config = dict(
    num_key_value_heads=1,
    intermediate_size=704,
    attn_scale=0.125,
    bias='none',
    init_std_down=0.0,
    lr_head=0.00861,
    max_grad_norm=2.0,
)
Each number is 500 + 25 x the weight over its row's rms, rounded and kept within 0 to 999. Layers, rows and columns count from 0. Numbers have three digits each. The size before them is the row's rms in percent of the matrix's.

# layer 3 attention query, 384x256, rms 0.184, rows 300-383, columns 0-63
101:506474504532522521504518495523513474502461545510490509506509503513475461535474490492502474533511441504483518501506508529570466488476537492517519507526486478521474499483473485532491575495507501
082:511452482496485528510507509494466551487505540475492468513495513478484497489505539486512497462530485523479489489544498511523515526522515530465487499509546463455544449472544447510466504501547506
112:502524497474463519544549490518493491480493512539524500456518480503488471486495503485529518494471425480493458559503491474474507482539490521447474480526487527497494545485500517499512519469465533
093:501498493482468516505518463510500463460518468514441573472462471500517516466457457468503488494452501499496448491460505501515506488488479488502503526504465507501489500528466483524535514463493522
109:502509520513493517549496537507482499509491506502542509491485449508507539457484497502523490489499523493510468499472473499494522499515497499525503498461504498525519519512491486475463554484490460
113:494504488510512480502488515466518497495498497520466468495532550530498551488468484490522484501525519490506482558508493472484488475509493492488507485468495480482525512528495502500468509480523478
115:458498496491478483538504500465494505533510518510473483489498525543507535503495464507508479509509529544497471489502490512488514415505494505485512454485456507483479478471562502533486583462505464
113:532484496453527493473501546502474519491465531500495476519452508528544564460501496536499543478529456485462497518473536523494488479536497500523504522447493483504509502504499500500465549467532504
122:521505499479468537547523486518463484481509490491546520515510519518481440491519517500515502499473495516504499519491498522499492503468551483507530555509511492485524564467550503478470515547487534
099:506503518491487506479511490522480486474507420465514536467524491537532532438482516505471484529525494540525524492485491491535469529472483514494470481463462500490494493511537498548514486459457468
118:503462486527507483502492496481512526483519512523500496528504478510499511508473508482488488478536468535508493514509492499524514500448504501494542480541527510485518497446550503539526520528497538
133:474483492490491467523483490527500505481481497427521516524527508457504525495509498505510521533481504484508552471474464504488489546507515485500532546470497504513552465490522477498471494473482520
109:508457515471469503538530534483480522480477500505486504520500535467487481509512492542515499510470512438499463533484481478500524515542475538503520522510511507494464512505468518477500479501502489
097:508506504492528496443513521520494546520462534485466533533480525520475553496526495513475498457491517510446497472507522482494528479505465454530511482484534529482492521557505513483515532500535509
110:488545499474474471530553515476474455535510507488532491452502530505538504469518464522522457501474484487487507501473496493502499497523469483505497478473457488521514552497530521544513517517498457
149:474501520483513479540477487495532453499524488513502516508492449511528483495491510492527502529540492525489473480486507497492501488520446519432461477495492527525466499507482503510510521445500458
109:486517495492520511515492537465504478488491480515513510504466498506508465512489505482510510521483513482466467497508522483519492479539493532506485450507481532528497516513483524503506487491486458
110:517464488518477464553520505505475464485471487509497508493518494504477478502455521493480513481517514487515534499479520507573518504480515486554499483480474451505508478453514492521521467518487519
107:468515472476523502507539468520511428488515481501487478501492482491478449491504447489510510492523510536511529489481522490489505491486499492486492495496511507512493544490535506580533524487511493
142:463493519545517510510492513486480490503497506473522478530520525507466495489489531491466514494530539485518498493463440520529505520537517500538529515515524480484507483551471472505490469489480480
083:459489498509498509478474509453488511504514517472473501534500519524495511518490547478491472515499487504528455465528529505513481489512461500468506540494479491517491472563511491527498498508498476
068:483470527513478519450489514439480523503564530528484504509501490513495491508486484484539507549501511535476476471538542506509493484468459510468502483504509535511531511493477486549496524509478497
113:494546507509511482497437529519488523475499479461532520530494522528512502496505523517469516503467484475495524478462455508489464497510529517483466485473510497481477471488496496469540515477504504
092:453534483482503527511510453512505511503526507498490482535482471464470498500482502466508480519477483516461490478559508514458471456499442508478468515552515509522519513492472490551549485511535531
097:494479491529507535487517498522509485524501501471520516515495512486507501491515500503482509530496515509462478506490531492536511498545508516486499505517507527493491538473488509460536464496478495
117:510476510510462501485531503473483576453547514492481530473534520485529504544510500477507531511480507488441458478485510479482500469520487503472509464535464511500508503447506533512501516508501527
108:489525478499462495527507543451501472510502491489521454471459489461475502453567495532525471484494462505479491535471479449480508506494545488455494501467466543526497475467521447469489528460525460
098:483502526534491538541513470535457502506519525508502546480487588506505499501466499493495506466533491509491471516515473510514529456502472536504524491496462550495495524477513519530562492517492487
102:534535515538484520484513515472511501504487473478521483466475512495520496535493494516482501510493465519499484515507472510496525500493523505502525533476439503488491489486529526499520481474507509
101:523483495498506492489461519529436511503493548499488522535472511501507505494506498519438510498465504458507517485522498532493491510552512495562545505488499457499507500544496504507474468542497498
125:494506498515499571492510492537455485541484530528515495475471498533485512489465503478495493502520447511482512478450464519516564483502527477550531458535479493528488521508494508492478466492499519
089:534473511544515527473483497500485523539474526508496495531495495485500476503509497471516489450453485536537508479512489519505507506509536476514478540531526472475501544464515511497439469523532554
095:488496531507468528506532507500467494501474487478492464523491502521519542478487515507535487517482474490516494477504446461506495558459497518490496548557470485517548487492470522556468472492515478
089:507519463538508527524496528486502497477499465490544508520485493498508509496514495492516481456468498454471489502476489480517520504520497485492517545490491532475488507510480522485507551473499472
110:463496460508510515477486490515504512483512475484490502498496474493533541485444488500481531497491508424458493479474511513517480509529498447547534490472508510516494535552505546465478503510476508
126:533501508501487509477506505477487498488483499448469475497490516522480496553515477541496490522481531533529514510512499535456525479575448502467504514514511487496506513504498508522514511513496498
102:491498476471521510502463456536493533459517530503448475537513487425534534456541524478512527495547430488522505505475517477476505496487462511468493492480479478492524514496483461489508470491492491
101:507485535531485478486521474490513521478537488486477497444526486528485530545516502457529473490477516533534473496484508531503521483510462499509538483561469518492489419483519527504514522523447473
118:506507521517519466477495474520490508513489523453522526500503499499487483483520504483467498488489494510520548479528533525498466502494479529493495507438513469449466511516484492498530499518503482
102:505541505492502458460512481542502563484523487472479500499538554493521525493484467465500484529527511477487467467505488516495461530491479530497529467494482488526563542508454476541539503491518528
074:505516503522463521503511520534461521470486523471491540489539507518479500511543488500518453470478484500465474492527513456496514455465513476523487553488474469500483471476518527525479522478503477
101:547500504518486460518476486502494473504466505490543557460528491473513484513515491523479512492471509493517490505471486556503505532499516510543503554525509519510469515528464528479499477507498474
111:545522485473486506493508503521542475480524509490516491514468463498487485528504456473544490534503497473480540479491508488478497499522485481506503460503483485502537499485488483543589498490483547
085:499508524535453483487521507488495547528504494508506479499502498509478495543494502501472471473517505523493497467524497499491501501488485513481521476465463486523535502539515541475502492524512512
099:478436518520557490469514553509478479496517512525478536501514469515467475471530559487492478458508513519454511493508528517547500427525487511519505500519497521492523491552453509493529523495487530
090:450488479476486470439500453484527515566528476496526484524502479490501478472529524508494448510486489520501529525502546496533424537490472491479495477460518519518490483536539513514494510511491468
098:496453476479523499491489512525453544508474499486516536500484493516543533465490516517472548491502492510461525510485501501523489531508527505517488511482495544515527549485506542504491501484510510
096:466501515492535504483499526448521483516523505493523455520487489490539538469486520520492521444522490502434492530543523491494484489478484510457498485499551544485500543523500527504456526525512484
093:480512503521507455537521513484501455484478477482502504475485433520481483496485503471491490489492514548482483497487466499518471471453454489510482489536525483516523515496491549497471495469539515
095:499480504478492508519494495447456534496501510539463500507506532485546513497463517534499517466510456486496426511502463478510476455506510510514528562537478478502523498529477476518458528495526463
123:543517490477487516474483498541499472493502496466485531493518550483480525519519465482513514508509515514510508486515496493499490483545512524516492492483466498532566456549492512517589495494484547
095:466528494475478506478505505488492535503527487468510515498551517546525471541494496489478515498536510464458520427471453490457509496496498487525503482492500475542512493487497513516501498465510511
072:521489479508540438480476536504497508457475463507522526514514529507505483464492508527500511474506521480496547476458452528510493525492540500492472508470527490461474499493469497464512527497522529
091:480488498540527467490505513507483535471469468481507493502552502476499502515450518515491514475513513510549479477503489519505458471505505504493498537472494456489514502524477531518501496542539511
092:544485479509537456468488547516533520493508527501512512480484523518494467474501505528524541538494549511486522558487532484535473498470507523517493494482473519512492488438480509525540526488457516
161:476500543519515469493480536509495514476452501501505524536490476479510476484481530535469499467489456505526538474485459506492468507500511485509535539499511471496494497529515508496476500529507486
112:527542439506500501490516493477544538495495505484511457466501528511493507491524477527559551519487533473520490528465541496494518533494533498488496465458500505495521524491520487537524504489501512
105:457552505497499534488510460480475438499498510546527518478453427467517473499511483482494474499506459423455510500484473506485516523521485460514504506537471507523455551484488512493493503511522518
160:479505530533518512517503527539442455482469493484467525540479507496511487476498514526481488490495475488482551516497491472512488518516493461526471547500499491535481528508491502466507465489471521
122:485501493478478517546506515507513460502520550505508457506530501498501531536461504483519532479489525534518486472476494466522505521507495517511499509524494481467537472532488468516466530490501492
098:567489498473507508468456496526495512522540540538480513496489516523525509497501477498537480490504527515513499537528520490460530496463507512522486456506500515536505491515515529501511493527516530
092:504490483510475473501493502487499524498462508516539527468490532528518535498504488506518488526491502532522479537536512490504501502450456508454446439512449538515465509493504484478538542495531498
115:498533495511519511552489489544482490518492460539496532519515501532470502491497523517453499516514521451500522478457502492499525532490521530544514526488507421500465485534492492480487433542491455
107:476528531535530488498422534500494508497429510489505468522426459478502484536481524508483562470500496511508538447487493522540503476498492481502528490489524506526488485491490482494509498529502512
105:528424534477526480486489503518548533474469528508516519509547484500503478503465533474467496523535533529522512486533501501508454479471462512448476476547480475500498455458485480523523521537478495
093:467513474503500511502552467499512528492511501518431464487463492506536466522520445505540498480513482540528520531505481492502494460500490521500479454516496515472464504477479498503504510444476508
117:497502484453458493571534474509524526493517493499518507448538550518503483523482466518507512506504486510527504503515492502473492487496498563456495452527509528492496474457551484534529524528489479
116:488508472494446474523544466535510473470509518507473493446472496476501540490540464490541516522497525503455482532499501462466480491476510492435468497520466503498508514483496466515509488491480510
130:529506483480500477530507468481508520514515497528485469444512497512491523517479479490536491515516496521501427505522526495501553478475519521471514476527493530493527489480512496563498561507515463
110:514522463485515470475462499533493488469539498498469479507481528520543514488506500510496518537498526507493520504512506542458499540500471467499508456446526531536539518503513493520497504491506506
092:537511529486478480435488530486478519477473478520485507494448542496500507483541492491489507510470536504458478503516410499477486496519476507507483513468540523519457472512473519491557495497515527
087:565506494525486477505465506477507473506459501456538497510551512509508496494549494528512500514504467523493525508497472498510486496504516533501495546503474522491507478507519499565510489483513504
096:461484503503502470520492504491499521476503480499514487517548502476519485500524471489477486463506581522508471508499528491508483471501503475510493487507455480522507490461527486444497526499473516
086:478550501525508501495502492511489490478529485512501508449491516511542492493507506498470493487479507488447523491529515526493509475514473488464494458453473502481484526499488551521529507499495470
095:551496484516522510482491498475528491496520535522483527496514507479471416510497502477523487486495506499488462466492501515552542505482499527486525527519470477533501499482498459536537520504510513
088:460524525483490494464525462449488433499520484537482470515464489489519518490483474521544495547497459462482521480490448523485494551485480476496504544507482500545526436497510481551462468455515535
091:470514450552494512539515474499458467500543500508487499523515465534528512472481514498517489494506496499475480518459456480468545460482495456480528517548514469491535506516462487481457460510508491
098:560466512508524509505487496539482518533497505537517501491523487568525449524482508523490522485515473560541557486498532546492503480459486494517538476510519477505522512454466502536505469511483526
089:497520492472488492539496521516520520507503503489494504491502478505517529492478482516519500508486483497502488502506514484483500533550476517454523512523493541498533518469491497508443493492515527
098:493446537492520504462452473458515516498542493480501492492529497476517543531526473464532497529475530540477442462508490472494502516516505536477498517515462481460470492503502522517455472527531478
091:509491556501509524505482472482492542488480513495503478490535545490478534505447505491527472523485495550481428503519485492484501479539516541477538517498490545487470470463500523533498518455528532
089:513536505509499467528520484490507516475455485490525491492473466496493504474488516519505516459484471461508498483476531509526539469495563521516501519530501544476489510426512524511545500478510482
109:513522470509489518479537480486498534494492466506498502482484455525518500563540472521529526514525488538491507473480482515483511501493497512480533512481485446526510509544553520526537492495536538
103:502522520499455529538498490426447486495530515489505479506477526515508485513528464546530523514512455467529443528511521496501455469518506572478531527509493519503496528491481476490481515519464477